python train.py --n_layer=16 --d_model=64 --n_head=2 --n_kv_head=1 --head_dim=32 --d_mlp=256 --vocab_size=25628 --activation="gelu" --norm="layernorm" --norm_place="pre" --norm_eps=1e-05 --positions="rope" --rope_base=10000.0 --rope_fraction=1.0 --qk_norm=false --attn_scale=0.177 --bias="none" --tie_embeddings=false --parallel_block=true --init="normal" --init_std_qkv=0.0709 --init_std_o=0.088 --init_std_up=0.101 --init_std_down=0.101 --optimizer="soap_variant" --lr=0.00414 --weight_decay=0.0 --lr_head=0.0149 --grad_clip=0.5 --warmup_steps=200 --schedule="wsd" --decay_fraction=1.0 --decay_shape="pow" --final_lr_fraction=0.05 --batch_tokens=32768 --seq_len=256 --doc_mask=true --train_tokens=154500000 --steps=4715 --dataset="wikipedia_en"
Each number is 500 + 25 x the weight over its row's rms, rounded and kept within 0 to 999. Layers, rows and columns count from 0. Numbers have three digits each. The size before them is the row's rms in percent of the matrix's.

# down: layer 12 MLP down (transposed), 256x64, rms 0.102, rows 6-105, columns 0-63
# up: layer 12 MLP up, 256x64, rms 0.101, rows 7-106, columns 0-63
down6 099:525511484522480485512530487444527535526481494501525503540527477482525524529494482482470547505535529547497459519520502489489486504532551509445471518511462502475534492480482506496483463497501502
up7 092:497477480507503489476483502486493506506537579505485491501478509508497503497497499479542503463509496488469520541514544562479449464525491521436489517508495517489494548480469519483496506475497528
down7 086:520534518488531496506510512556454543485511505554482487456503459458527508475487494449504495529510460506497523495465501480546525513497554509513514475502505486500540498528519511495502518506468496
up8 091:534501498465460493502485502512472465502525514517506497465538474500537526504488454495499458513525501476447489456518470540503498482531531526535493500498518548515546492493530495539491485518536519
down8 072:487512506495480517484493500482530513540497539492497469560442517496531480549481578500473496500472451513535464506480506497529498492505515518524489510452524501504521497511531504490534486487494492
up9 090:479505519541474515498511514487544473501485470520497502485508522498485471516527511491503506513473486511502487537477496451460537505515463537497482521544536544479500516536511481528487448523488566
down9 090:461479487503530486492489472490479487517492517515499501462563474507524518480505428496487498495494528549507505508435501528561513492505504469517544508466496509495507467468539492482497485494492493
up10 109:538523518508508567489495519506522513507512493499489522476454460465519448444447469505512545472482510512508527523510518476511496488510528531484483520496487501480482504499545531480488514472526480
down10 112:494484565528511502504511490513520500531550555478500507483489521493462531481477520518512505474473530487496525468477502513551502540470501498470508520532470511444502454523463508493482501471509505
up11 109:495421490483564532477493483498490461514454487506491500461512479500525523485521530449512493487500504508503486500489479491512488449461516521481459483489472512489466522499450476495491492474485502
down11 092:507514451505444506503513506471505505477491505496534490518484488486437496497495453521486476484473464473467484527481469496436503511486499488547503512478512485484534449510505517474478448508489489
up12 097:510517508512479566474505552529531501497466547516517508522493525508506555534481496485486454475505498476506495492476542496464462484504526495492485500551476496539509503538532521505539501513504497
down12 092:490489518503509514530462471497457475500490481480565502465497452536515529472483480493470560458520514492510488487532495483489529530509482519506501447527488510511488500504490479491479452470461497
up13 109:512498477512497551467452478487499518485496493499488493465487461489485507474507457494512518510445516512480512509479550521477473474520482480525480482507479483476498480509466519528495494429460450
down13 100:509505515473506472500555479473499500507466525478447499520521483488525494486501563528513527467532503481496528518482493504510503513483542464556505497556495524519552513482510509489493533515479529
up14 092:550487502506488509495536527534493498532489502491474527539478513526459522496516505512529496458486511485521528479487493533570488443514489462480486520488502477521519496459504483554501512511544503
down14 091:515528501501499549510473494493473487527474471498503477499531525521479523493432501528480512492499503498576507504532542495494517492484537536516488554485512478500486501501501511571504523504529493
up15 101:457456489473461476461500502500512499467489474495458511495482477514501517532529507487469500472492464509470516513547508482498497496515469470504497516507511491427473468535466467516467521546514496
down15 080:529455457520489505463495482500494502518450450499511529511485523509495497491506502481510494526492495546488480494451532508463491485455496505552479491523493488522548508569481510499459486501482505
up16 093:537472554477490449486516509489486525490497493545466453482502491494547503504480467516471519517522486504475516515450520455507474498500504477520462470538506503456498489509481512522497517474522455
down16 103:541499505488478536482470529521534488543453514504492500504513496478470519528467472464479547500512523505472485505496504534512516476478491489500520439498542524473520481570516490519512513503487535
up17 099:492475518467492531502518480520469436520509491523504471492558504481477481494515551540471469509534506503563483512515485498470506491530504480490471494505524444455504507489490516465503504484487521
down17 096:460486538531485472534542481455479481495526488515460491512497494456475445492468478509504485508494524495531474510524480499488559501488486481547481516519479492519481521490471520462516489476467469
up18 085:508504467539503508463476478471451493488498500485527440487500546553492458487526504502492486502535555481503465510469474474510486434522497524484481506517474475525514522501521503508495492480496490
down18 101:510515486506526494507490520505463526515502492526500513491425468453516482549505514545501536533506486476473513477527464479526496496462511506496541532510489485475529515477456546516518532485504486
up19 095:485487519511527495458446518479488482474471466533515503489480526555517480474534540525455517526503524507508517535468487517533472532515501481513468519447496502485531490488518544495499468492506502
down19 096:541518518517541483538502539515525515483491503510472501476463497506531511503518511483474474483483507462497528503510469486533480507522447504467531489478529503473520478514503486555523529428474517
up20 103:471495506491501525485525483498520472548487503551492517515519518496489513493521514533499499501493500495502518503538531508545528503570478469512484507490501557464532535522550524457546493519493484
down20 109:503512486526512445521542494497474507492519497518512498489500497460468508511481505475490487538518524512458483494521514453500506514499495516400491479489522501496483472486526497462447502469476471
up21 088:496504516483500498475508494532496574533508490514512501516532486517469508532479492478494469432492513499533520493492530480519507514464490504541481545472524480486504502503503452495508574505528483
down21 074:484510492546481482520474516483472495500447453542548505497475517519479481501507492486514517490485491449488508509461505494480471513463466465504460503511487479471535472515483467507465557473483492
up22 092:456469504508483505517490480498471477440486485483475534485513526541516478508550508531484504500523485508476516582537506464509468507539490498486516513506464462494524500480517482462507486512514488
down22 093:505503496522482525537508475483455529518498453460508511524509452519528512475516513518490519510514463450501510475476521481484507466491508469550475507487494530497499532429492513476518465518482476
up23 101:444498524503499521522502528490514510491483527513515505478491501471502472483532467515441489503500529506512518503516462553474488500493533483523470540463568482491532494472509519486491476440492493
down23 104:488513541511527477511484521523499498515516539478475495472496532434502479522503511482513468495470468499476525539534492489514464490463510469492443493533527532497532491474503460460514493504487543
up24 114:465497485492457491502535494525481426451466478469443488484506490502526520537520504473506512502519490508477517502468550476542458502509456501493506513533496498493511482521509474485490511461514502
down24 105:495510520535499523517525506492536555498538466505518464527489508472496498520485494475502456503488511461517475507472521498530468502521527532498433543509505470502480519524460450529484498534506510
up25 092:483500511499482501445517537512483486486528507527543503494527484558491470537477519476458485490475529460524494519449511502478479494518499519502481502443541528480510507491493511467489505507450470
down25 107:477548514479474520508493515468532502570473494514595500493522513499528484507524504534501526538467488531545496506526503499523509510511520517475506483523520513488484502502506500514468501536511533
up26 098:523454526542473497495494475476482499539477525502475476541513522481447534502519531495498505564516502514490526470508499451478475526536490488490487498478494470516509550526483480533496522506531491
down26 111:515530503526530460501475516461499475529492463457451485499477515516479482517532555482523529541488478525503487486505503510434476478505496519509534479514502493487489546512479488552508517527510500
up27 107:524545501472520527522524484531480464513501531511512477490520515485472488503483455525491507496493509509473493459489491544510505511443456529498469503505553486475538481481534482519455483461527482
down27 099:519498535481484493530509536489485474520469491450463483523489487525504465462519501489524519484462520507474549486516527446546505542500496507522466479519489486518508471482453478521539492500475483
up28 102:516474512547572483529554477475537491516482488489496495456496502508516471520506519487480507470513503508478548500469478491508467532443528482513466525518495509473498489478527455483505501473499506
down28 100:503505484473486501498505466523508450498481478505509492502530532514484530453475522528494547495504480477512465513541521515512494481529482513536523461533569536510503495494531491539457491468499533
up29 110:544495518487526474502527528502534451534518475518498491524461533498475483524482519522462470457490542522508449497491516521522459485500501504475497497538478473500527525471506547500505457481505480
down29 120:498528495478550504482447509472477527470550495482486481514498527505516517523519530461527492483497500467538500488524455499513503529529511510532491502485498443495533480494466463451483498472514533
up30 097:511493450480473528511513487495466474483536509492513502474461476531469495520519470473537524460503509470499511486494543485499485483501516477451489491509486505463482470509464458505461549554489515
down30 090:501490464501465492497471469493497479495505510456592518501499463453472483471466480487500511479520487490480516482489508487523515489469477515474502488498500502492455427533508526483482490521501474
up31 102:485540461451503484529463491520516516467499475490511489528502482489542503474456477499476489477480466520457535498497500502481439494485481508478479488496518489452488484501524504454504475437496498
down31 104:467523480522486496534552520487475485495493462479512514491523496531506496507470485498466491463529477470512493531553471478531499457503455484468497491525522488481552507479551503493497470461492479
up32 119:545521515557498505536476521531490503501492509493488476551476500502516490509492500516459458476487491502499528472483518486521507538495522496475490468495545460514557499443500531502463488495512455
down32 127:493478462516490489517485463484483504500532559459531508474457512496451487501527474508517501479472462499499516536527544476495509494525490477517520529476473492469501494507502568489474520544486486
up33 110:502508487472488506515487471476526442511486488471500507479511551500468472559522476533494504510489495531469501494488500544507496532533456524482460522437511461521511498511523509467508482510530492
down33 111:504500508478502491471463517452494490486487468553514500488520523477482505531486468515495521491491539476486446520545530500492519498523525520461483518520486527481429483533465474484459510512511491
up34 100:531498501455473495531458482529483520498500473472531523498505476572522490512500537549509470496529509485483495462505517496466494513506513538465474481522545511501548494503474523511516508466507465
down34 107:531514504496472532525509447513516534484457495480474499492524497500485473502468478497461517480472503481525469509539471484475522504492459487423510514505500517525499437520470484528491468511492486
up35 107:489484498503526521485494478491476470507491521557501449531522470499504492522526515548510511532503508546525482505463511502537467543466483529502478519484527515500512492508482549485478456505453466
down35 111:526501481475523516543472480502528487493510456514458482486479514498496468511465486536519503532543535519520461504499526487532512505495504524552469471545530498544491497488501490445466527511491483
up36 117:508514473472492475498513544470508470521498520518488502503511540512531476494546477465502535496536492527506536485493484486494438498515508480486475520562506473557521540502516532526493531477508488
down36 122:489530445488493497529536516506521464495543484561497522507502491504496492531508491456517472500473482481460523474519524489482477555448515501536497514502529491525521460503525490474529513516502469
up37 112:507439505494491523518492429515528530502487456493503525481477462464482489468526500508505519524513489518506533527489536471487497493484510520457520484471483503482494457469454516503496465471461514
down37 094:493533532465529479509508502538501484499540476513528503489463448488515521567500489519465459519519477490514492550513504518499513508499514518498512525502488476523473507520542437481476509509454493
up38 101:530517477529482494498481495439508512525532545481495487507518518494488473537465508521462489500522496474472475473546489528496447486476456496519532483487511531537522454482501533516478522480497479
down38 101:495499481514440521485493456507518509513539507501478537518448497483505507487466517515476541473533497449488472503516535493549539497523471487527511501473509510470489479535455527501468488523497519
up39 108:509532491542491549494514519491468569477473461531501497517499459499458519521528505481463495515524460508481536464498520474476517541491494491469512549500501489492545502512516518463490494502495504
down39 102:506491479531511520448524488526529534485530429480510526529514493506499520493488479541517520504528514521505515506507506550504513488491517496455510486462475537459521480478525488469493473517547534
up40 099:507512536507474483460454479514540518546458495500513493503462518484466515493524556534558487490501513510478516508455500476490448509473485501503514496507497527493517484524558478508517492523516517
down40 098:521489518490508503533530481496486527447503499450539493493520425512492523478502455511463475492494480491498484484486485517521528495460464483543484492495519486477509523467488533519499437488481512
up41 109:538518512509486485498509488486523515495492538470491511501535503539514503521524479478480504463463491511513515479531476520537472490496520597452467538489471497476472488524529505494511484461507506
down41 107:506497526510525489505504496463515522539490515496490511481457493526496488501502487462488518516500445506501540466544499432519528482452483534472541507507446476497501471499492466495519509449505491
up42 086:479498478445505508543479489468471462508495480509488524488470503489474521513523505456480546483484450519534523471538497527471464506517461499500526537496484489509470501503523484443500499508542495
down42 082:543481510515501471475514509542463531537526498458490523466493461543522537542495508511502475520546513471473484533513487500505494524518482513451500493506516478510530529495528543498522495491451496
up43 099:487534503519495547529496479466496508524533485521487517531478520488556519534454507495509508509537497535485514526502503523494507506483567515494545543504508486500504510484548493497509532484514437
down43 092:513519448485532513484546519515531531519492515469541501507495458537516517509510469464475484556438506526522494520482524507492493498504457502450510469495506518498478499520503512478515531535491472
up44 104:533496496502519529551512523486526488507467512489526523471460489502477486502508539539500503509507473534481498482503536470491477553475487470465498489480516535487492482535466530494532434463484491
down44 089:530518514477499479469509516453499470511448519512463491463505491519497493493473460484509482520479506483527460479513498468467497457526495477567509496548486538523498504466514498493512541498544501
up45 088:526499503539485542520477483463534462455527508512484485470471502476477477527528480471494531503499524483480507537476527510518451487506489492492535522542521492499486503547487472524476452473501465
down45 106:481509498482482504482486500508494497451496486509476448499513460501481543460468474541496489459516493516462489487490497510511536483474442468499469481494526506467484504506468531529464527538541471
up46 105:520467522512488488455501508532532503525469519487495526472471478506484510531523504477511483470489496525491479468503532524502452478455473567500517468512517483501461512508483509512482468517456555
down46 080:517547502471479476519563466506478550521500505468512488473509504471476520481494520477444501506546457486518508518477490475490500549499526457496526535517474500488498525482523496508505496531466478
up47 101:493518478482496517469505480479498464532484499501467507481476468459494461473461509495511514500503493455458520537512558474556479470497476495507457479467502501452511474478472511505501475466497477
down47 101:484480459495473485538465495474486486513482549522449515485445520543498517480499507489497482515513531525513538500497463503482534476520505544494508528517499500546477525495529466450516471486518509
up48 096:510467506536475481513511453490478512471490481492524460460518508482491423476484527493529531503528509496445510494512476475475512486515488503529448473541515493481508518502529525494479535528512514
down48 097:524503442459551515468491511495532529484484478487490513488531492506516482537493462480472471504433530469518479515545499465506485487485497477540515497455531481479508484498472506528494498476478492
up49 098:491516481566507460467473478522492528493515488494451473515520507480522494482514508504456507460504511490494547530512521514454551504460511466472501540518527511497489533494502494498497520479457466
down49 108:474511552514515506499490550512507503530481493518496493505478452498494496515531463520514502566512455508476480469481464495510439484495470516474480485509487518470519566517502487519525483492526513
up50 104:501485452526456498499512511521482503495496521518510482507507492517532507514475507431513502507525510530493520463519554505536502559511477528477489487504488470489494530511522461555478456460507502
down50 099:523519508510514490516470494516485482516502517487526516475475494478500534488512522553471534494504486532481497493527536491538468523489530522478478518522505506490492482513495447563483478526508587
up51 122:496482460492531507496510518492515490536449558529498487493502514506494445536527474559455492486520507492528540492507529500510508502468471503473455501486512468560513508492517515484510477481519504
down51 123:484504492492504514487492483544555502513487465494574485525511440473494504511482481482531546497503510534490521489506517522522498443478460490496466547499496495477527491475477460494485509500484477
up52 090:550540517496507484517518502483461488461535550512491537556506533523528508486494466506495489468505520520471539476524523537489478560492536516515522516507527457505484515486485505489497480488513516
down52 089:535482482523503517502552513507524499506527524533465490483517474500533503508501497454517499522490511497507599490541507529497517521497470467460509501512487483472504529510461465517533475492515497
up53 120:451474489516460462471518511507487525488471503489490488476471496517526457558523497493491510476478504506468545473498476510509485480520457456469509501463497469521483544484514472454500505486505462
down53 110:491517514524471459523506503549510522530441486496479544493511502509485467545504507473455512502526499543493503492485494470502481493478530481522497514499494503565456543504520495502492516468506448
up54 105:464556470517503456534452506484486504482516443518485502497488468479530456519537476494479519523474467504477510498509522475495488528527503488492531513452503511521504512486526541512487520448495509
down54 102:452458567536505532493485498532503455486531497491488465485530508488548494531516486484508530473478511518502471478481533479528483508508533502486504480491533538479535512509472474517476486468486467
up55 099:458480521505511469515523543464528544480498452508472488478502537448515506455513480503480496504542509493488494508510482507495488469513523511457511539475491480511531528458507549518517545490501507
down55 107:493472461484512517505543533493510506542526445528528508470515479511468500477505480460481500490523478514560474522470497487524490547475461490515458487488459504494495474473503521471475529507501480
up56 090:551486491498446504494499458476482450499507492515457491464495487473518510462524473498472510477484471443503510536486503479490484490494501502469532506497484488471469477507508568512472505468478529
down56 096:523497508514500505474458541528446512492491493524498506470494528496539489515548505502513531521484528441510484535500550459493545504514476523500467503451487525519517543477495487521488533509497507
up57 099:493538527516511473569506528498446492478513482453465505449501499491510490517497512535501500537490505464483479454471525515527481491528463502514476491516502504476495470495469525524507491448499532
down57 084:502484484466465508473519509505505474482465501517519486540490466479478528501501478509521495518454477457478468509498520475466464540508505473432529513488519497478481470519499445532492459517507476
up58 094:493457510475538493488471470507484496502536502459474496515482471550496533485536480521499545525480494512485481521552489491467510520511479521444505536533472522484541518496510510457462504489495487
down58 122:504508500506495551518445473471484514492446509517509497494497499516502474462505466500490504495478501491478470512550517517478535464489473504496489526516442544485476521500483534439477477542508502
up59 106:525552510499525487454504535498519490481452529441447473520498494533504505519511483547511520461453500504468488470491504487488457496515513515479511468502522498515464512493536476500514474527488489
down59 103:458469503505474513463473486525556473470478461466477467509470490496481486526481501562499527508506498491503540477487524512538509493478523477477522520486472483505467524478504466452508487474506533
up60 089:540516497510519511516540507490494493481518482493476496487470528474534501440501503448484547518483483511485530488511498458436493486531516490491491517530477444544495496511511497518484465456524504
down60 096:516570478470463497533504491513478530534497476542468450472499522481496476502455509491508481504471474516494480532487475505483515496491554439494477484481478505513502476494516504501493532459481485
up61 097:502522486477537531503472490483468484518509504497523520535503513517454479525511520497497435516472511548470524487506472478519506502536489493485491475465500471478510528445522519510500544499461446
down61 097:516468518487482503513530515532467493491502515524529497498517501510493518488506459514513466491489500522472521531479485559484558491495478506525542486521482491499548510496541521518545536463564511
up62 097:468478495497530512503498537491464502506479466514536517481485519526450477474462527464493543495508547515526515499495529528482537466532513500504525488484475488529515492492506477552500450453488484
down62 095:500529441513482503521527513476498497487498478540561490476474497500530494512489539477508472508540552457491447535472509471541487526502477504450492496507495491538485506495472508497489519474503489
up63 091:437485525480489482497498455518461495489486487517477450502502447539496486514553515481500499461480484474507483440485467514516469504497451521483481489493535502474507494489483504487525525463496497
down63 100:478559503508514517534496484545500474488486535493467493499529531499494529476447493496501546530533496519539454508486531515491495460514515528462476478560492525505512483477489490499506517479468485
up64 106:461489527482495532437491493483457502508502489503539520466544550527481499468500499495524523514486543497528508498533493461484504519523513461504459510491485511462457496488512522528448504489497521
down64 108:462526483472493532512518486449505475517474519478575511487523498492457493469481505467483520463502524470565483484507514484543500492496476499464485464478501510531466510516486481514475497496525500
up65 104:501497501477493514502465503464483451555483494494501533532428519478491549488520460487481497539504492525479485484464528522497504501518492471529522514516512495506536473439471489488489503492537501
down65 105:479501517479518478493528502497517519517541531548484479453529514497480463533532538522479489470540516453528509487512508444503497468511502481476512433474530510483490488523483527518520505487493486
up66 095:490458506497477519506536511494486474468466495507531492485464525528545484492511538518541501558524504498460504478475481494469464493494463502479486495512503516474527506464512528516533486438513541
down66 093:548479515522497488475449505505461508496475493495509519514501505519507471567513487492500451530509417468503546517493477520500534499471516482527498521518453490489488493515521530512523499516511489
up67 091:531476514491533511459476463505495497513471495548544498506472535479524509489538540541484478485446502494534519490506498528478542499479502546522491495509541501525525521505509462518487467510494461
down67 084:488542501499480474492466484521473508514490539476516465499511467552488538499493511493492503520492574483489480483515553520515488477516494524468495511492514493529531555509496543464516507543523499
up68 100:467511521480450518503518453494516477525493460480496433507568461488526498453527508450478478485524529470516508491500510502520487484506521524497480550495502502474497509507529501521478518492519509
down68 100:529506474518514494474491521555491489542508499538538518486503471482503510516553488473541478508489495485507517505515470514471523502535488495476489494475510528476457543515500517465496576477490464
up69 095:462465532467479523507500462493467526468516494492443484491542486490472474487512486494481485490489512537519481510511522484511514520492515482458469525470503448518504475458501476477483520527473561
down69 093:510475517487486515474524461451498515499503474489503496481511472492510495509509465503528478487532466490505505538525471502543465503495530485507433524503481482488511504443457518543528475523467456
up70 092:464514450504446482471487492479503478486500476480514494472546510500471487510519439493446456496490477501487526517453491557506514466519473465525489494489510469518519468502515522494484513497517499
down70 084:506539472518454465507476485488488532506504515501514515527519525545496522501504513484490502480514449486507482492536512490474509519490459512572471493558492503484499548538510497468468516497459521
up71 102:425540496490494482453483498474494492498510518491517455499516520488533515520543502515479481480479481502494515500547497534485487468512481532488511535499508457496533463486482550509517486456540501
down71 094:508505494492520468488510513499523468470526507455525532524488524479514511502483520459477480495538476527524506505509499561513466527497534463476493454512501527471512448504510480452551522503520520
up72 105:519474522470499511507513507492447449502449468487481487482507497522528470438535535468471505480460510459499469489472502490472506520466501483528517480484505524494522472487470489479461487528521506
down72 094:502496527510499496514505518529521505493499531485556473512532477469499439487459479547514447497504529543521506482511531498529488475476496447496536511531464512508517518526498490510522497524465529
up73 108:469499499517512475487508520518464500504482468492480480486532513494498508477534490483442497543535493548502477482510544487469538533526524478469505496506540529511501468476446467482529529476475517
down73 117:485500471520512483533495499561530488495517493490418513522438487471503513499482532516508552500523481474471461513515546475494500489477487500494517481467538476492498543511503509510476489477500496
up74 090:469478508519526539506549508491515536494502460508478427516503509450509484521507487493519508519462509499442518504514488509465478523506467490508477503539490448507535469466506488480495468484510514
down74 098:560468529530521493471501517552494564514495490485513453454522502489511533509544448455514478519509525492504489510517491516458454518520478496477485519507498486462509508503490505500514511511495502
up75 101:465497527467476510493479468477558519540534525495484536500461496439481505485473516517448491484477476475438529471513511495539475517524505508501511466484513492509510486484488493522491532511485500
down75 111:513464521508529501493505501462515502471486474490539522497507483518514522488533507529441486577492495523485487484478531515507494480478517473440495510519476532517518467502503501456492476558502487
up76 092:509524546513512514477447484535520497497462506496522516522514535513467467496504521521474488515484541476550532472495493519526561478559461500492493496477524515469499516495498477486478479517525477
down76 092:478503531544495458508503454546484541514450489487485521500460496518532490498471517474498531509509500486514502496529469499527478497510476481476495506511528479509469450538498512473507519540529438
up77 096:519461466449473488501520504501478490521464505495517482469530495474511506530487493481489529489469538547502500532512515508444496476455494470494474517499484523500468490466518476577510507471494490
down77 114:490527516491506513513509487531513476505454520520532535549472487491484472553536514472489456532484506502505532472511484506515484522509485512459509486503513511498501461499491519566483482539452458
up78 087:454475503517526553528523502471527510488485532486513496499465487471526503511524514516450493530545486508498527503533449497477529524521526536491528532501522473504464526491469481514483532481461513
down78 100:486468481487503493471507530509524509476538484527474515538507473490463479552477541501488457538532500494519540491488456520501509457502483527535515544539503495521526512536478529498478512520529495
up79 097:552471487521490497489504503499456490491506513486418480512460517496483507530496506515514502526521493462505534488529495529509530519523491456440474490494528478492530480507495458500516476529468467
down79 116:483497473474525512518488502463491522446513452517540523465515465497522500489494473516514528481478523524480508519520533517499442498480498515535544529463555474514492497483522495503488542480534494
up80 112:489547521547466530498499497471442549460508496497488483478494519508473492504525533532443463459510513510507502455507522488514532553500518522512471489502523543506524488494526501490494508510500483
down80 100:485479497522509465501477488500489487476533534501469502485444497497558489490486482503507518487553494542503469512477541502511550488425539466539493477500494508493501493504494495464515483463508514
up81 092:502500516532516495430542488497543522529475513523498510463448547533456483496527491489533535461492514472508494516497505473495505493523482482525491517505510473513502517459543480538517523516520498
down81 105:518520510565519480537513530491486499474527495493499511437530529507470458482480501496492504554493514509466508506523479507541504490519499471469503467512525485513443538514484534516477506477516468
up82 112:504471508468486493494479546503513516494511520467516513534462505483523447519516520454488479509502493532471524510493487500504456459518491464484503513445480529476498536492484448503537537509515455
down82 094:454550495474526478504489482521493490478500464511488515477547505531508477524486528496499507513523504469445511508554507499517491532492538464570501493503533485478489462473483503532520526491497525
up83 102:516496484506509491488486495489510468522521471542473458547512501491490446502499536528461451507502493485514500460505497479449530542488515452501508545471462542484482491512506498462493489483513474
down83 091:501493476539488541512541510523507501501499467488431502426496521483538518510460498472458468486512464481483506516497522490487480512511482492527495476440525504510470516475522497494491527499469488
up84 104:505500519500489561466482445490466527496475534468516519454486458502486469496482511540482500506495472483459515498490502466462525483522495499490467525490495475453476556520471512489483517509513515
down84 092:470502443501495477466553520514527502542531493484472535484502527514496475528493546490502503498509496465470471496445497518469473524526523486452481494489537513512482518491497535506515518450476503
up85 103:510505497489487477525475455506499491551524456541523514543513512475509496504520474493499485540537514504523478490460494481497510524531529502521494482469554512521487550503524486528484441462514490
down85 098:430487518453498499532508509488523504534478490569490485526463494495512500517516454537528500488494475517521523486486511487522510522511555512537533481497477510445502503483492504485532492522496532
up86 098:508459507442493503525471470489514472544497503499467510465459475467536485505488529503510515488510538465491511492464482500501484461494469458473501486485500475516460572490487469522495517500486520
down86 094:496546491537511552504471498501478510484509471437501527525502478480465467494510482478467522516471465527486506497536506461475503520482513514515479494485506488481575510506527522501496465515455499
up87 111:471525491469496514497488458453517492515482463485478536502494509526477446528428503509462510486487500503529523493514482477510495509522466443466509472484484506514484494489522498488508506459494441
down87 130:498519503467497499516515519504450494516486480476508486527488509509509464510518525498473465457507523517469512529435526508518516456486514504526517499464497500446510546507473571468507517469503496
up88 096:484500510472517545540539473485503543479481497512525481503502540528517521544526484487521528494495501530514531517514542509533488446489481488495452533523489544497519551476524494480506486536506499
down88 095:478472513493509512542515532506535460529505543522469492510503509452509564522479506480516540570505464485514514472500467492525529488501476476505461493506504542477483506492520500483499496518508464
up89 097:499511511488466537477505499491504503497519503532474475526479484522490472502421473515537471540504483514485519505553507512485522440493500535464538478497490518472511500494516547501507498458514462
down89 103:514509460498518506461531506517499502522525482503488539520496441555491507494552470486477496508519533483483471544506485480495461547520496523538522509480464500534469497507537471500537490521485501
up90 098:535553513476446462493467536495482495540467461473488526501530471500518515512509503527495503467494469484530537507460503472517528496508502498480477480466498494461527468482506487491453504455494497
down90 112:516496485484498446535475523505533499486519492503492505523519509459486522522461515485512457490542458480530514525481517446503521510528504497484510489543510461461514458480517528519478538471460505
up91 103:515530503498488499479428481497502505500489524512501512482488498539528508513510476503511469500487479521511523516446506535493508542471455503491476469506476467472532496435501549467475513458491520
down91 079:534507511485514463449514540533516482502480466554503496479489516513525527488491492533526525496513460514538499457485496494503526504507541539544497506476504461497551472508520513461500502486512541
up92 091:548554529467512520462517458486498487486532468510443521522519498547458489471484501493499470449482499486521481505505505459493505514468520503462518486499508519473525459481495507508490467502497534
down92 096:506513503459487487481486500507522518524502441472510513478522501497515508482492462488516473497521481512504470500535552466482492504513535501466504428525502554505467489527497547549477468492503491
up93 100:542466501536533516515441501491498500481506479530494513469477528530481449518511511499522476517477566548459555483485482500515490492482508486473499496507485515533506512463523522481485482505468508
down93 096:543491515476511483464520547504537525501541471540528518440486514529484518477479478514506522519501465520484483489485459554493492472534514510504486509465497473508540492512529485516501478455522499
up94 099:484486495499496512542516483454518502489491478494464474523518509498530529521488477539505458545483476522488519504489502535463515525550492485450505491524466542493514500487548461555518501485511473
down94 108:474535538527505458496518520495491431531490509450534544484536493517525493515515531508498489503489480477500515523490495515516504488517499488511494503519513482480465454507549527547476485530446496
up95 095:533485464537490505491493477521499457509501483496467514535501499480488477526517458525460507509477523510522534503507489488522450486494464506514466487512435494535485463512538503536477468452515519
down95 107:488484490520489492523474541512521530484496560511452472460504504450516503441504517512545487482509489473494451509511477520516488459509511504448523491525522517470511497516473492512500500471485542
up96 106:530453550516552507489529522544478497508525508458505525516486479497506506512484511514463515525499534516500513535494524477485472510468501523488497504539498493519515504481514468505439549460485455
down96 136:504461462531466482470518475509506486483526533480506508519491572533483542500496483480521509492494519475523455496494530504468504529530524541452481480523503527514510505518473530488501522534542503
up97 088:450510468510482483513560527484522508426485489520487506528512498481514468479524514505492472471520493473478504491521528550509507535481506537470489458536525486496491479533520507525457505521506499
down97 087:526465536482485534497496469482467500491491500460488514492485495465478483486512510478494520453523505469453485463526477508501507502520494530517441506448518488464540496522435501506509491544492504
up98 111:510487470490477513500461473481529529508515468532503485459493501484492471559498516501491505502509527500470532468524534483505499560556506515480515510486495548483487496508530537559503540522496497
down98 102:498496518467534539516482506482507531545487536489517488504492462439478484455520508515517518475510542510532518464486532536535475485521502492495510526494476507468506503480506502531544537532455509
up99 104:513472537490450482487471522497492505467468484455526486537498537483568503498512515510495530487540507507455541536505494537499531516527485502517460514506510484502496524518512513519497482479547462
down99 094:515494513460540494527468488492484517491516472508503484506513485479451493518517519497517490492483490516511542489510443505504467451509488486483492486530510539498462496441458459520528489488437526
up100 115:545522517473478478483513486505474504475471522466545516486514539457503486533515490522516485512510518472496498448481512527537534509515516551506497533524493514521529562494501498545519511497537522
down100 107:466508515492505487516517500477496535506475480510461517487462479455531501491538495525517513480511479496468549495532512570485502506507565500467509509516513543477483462532533493486502507476538488
up101 108:517490460459450524505502494509479504574499531499486475479471516511529538462484522496505478531473478543551535496525467482498473523479492466473482526485511484464499500484506488478482483483489480
down101 112:483492480472496475531482503493488527501543515449472528478464508513483474468503534505542479548488493520482497525507505474524503464525543501448466488500554540469522497484525486508473508520511480
up102 096:503535454485486496506555527502470462505494521514536442486520515539527505482516501488468492502443534477489513489508515499490492519550503521470508544502458537531492494495490538530474484498493512
down102 094:531460499501516507533503511485501505467507507485490510505527471554512482510494512506443493454496518504550479457507524512498511462518497465464502537510476520452485509476508481456450540518512519
up103 104:524474482527502525483451473500549462516487539514494525486512517479460480509549523510475490520491498500509496534495531493499444496487548513511521539472523557469521521524483506520510490520479527
down103 097:489550508484465469526524531528486491470553488509486477487513462519532492508458495527522516484520451497502511506475514512540522466511498444489498495517487479505501507522477542431525483500510493
up104 097:503515524536518496509502530465520572501473505516497528482487541520526487505477467534493471568544439516515487480478476502509478535501491495488514480508515486511504504487521511512502477466518550
down104 108:507532471490478505521524477506529496464472467513527510486493519487522499524521493509490513541523504433548498508529500490540507491517532498436506503522473476484445504520482459508457524482475512
up105 105:568476475530503533457500449529537520479496506502490501498475495497462531498507463470496481513540519506506528469520522509500484453493528506491468440495540480494496540480502510503501483472505479
down105 101:516478518490493526468506499527497479501488507475509474486520483557558522480492496479517469523499477499473497546459513504480518499492498487517487451512480531500508444446544485513552508473489530
up106 099:532474530524512462485525494536511492526510466496463473536490494474525486471542515517465504496510491507535488493529562472488491534482498525484447515506519542494483509541532546474495509488482487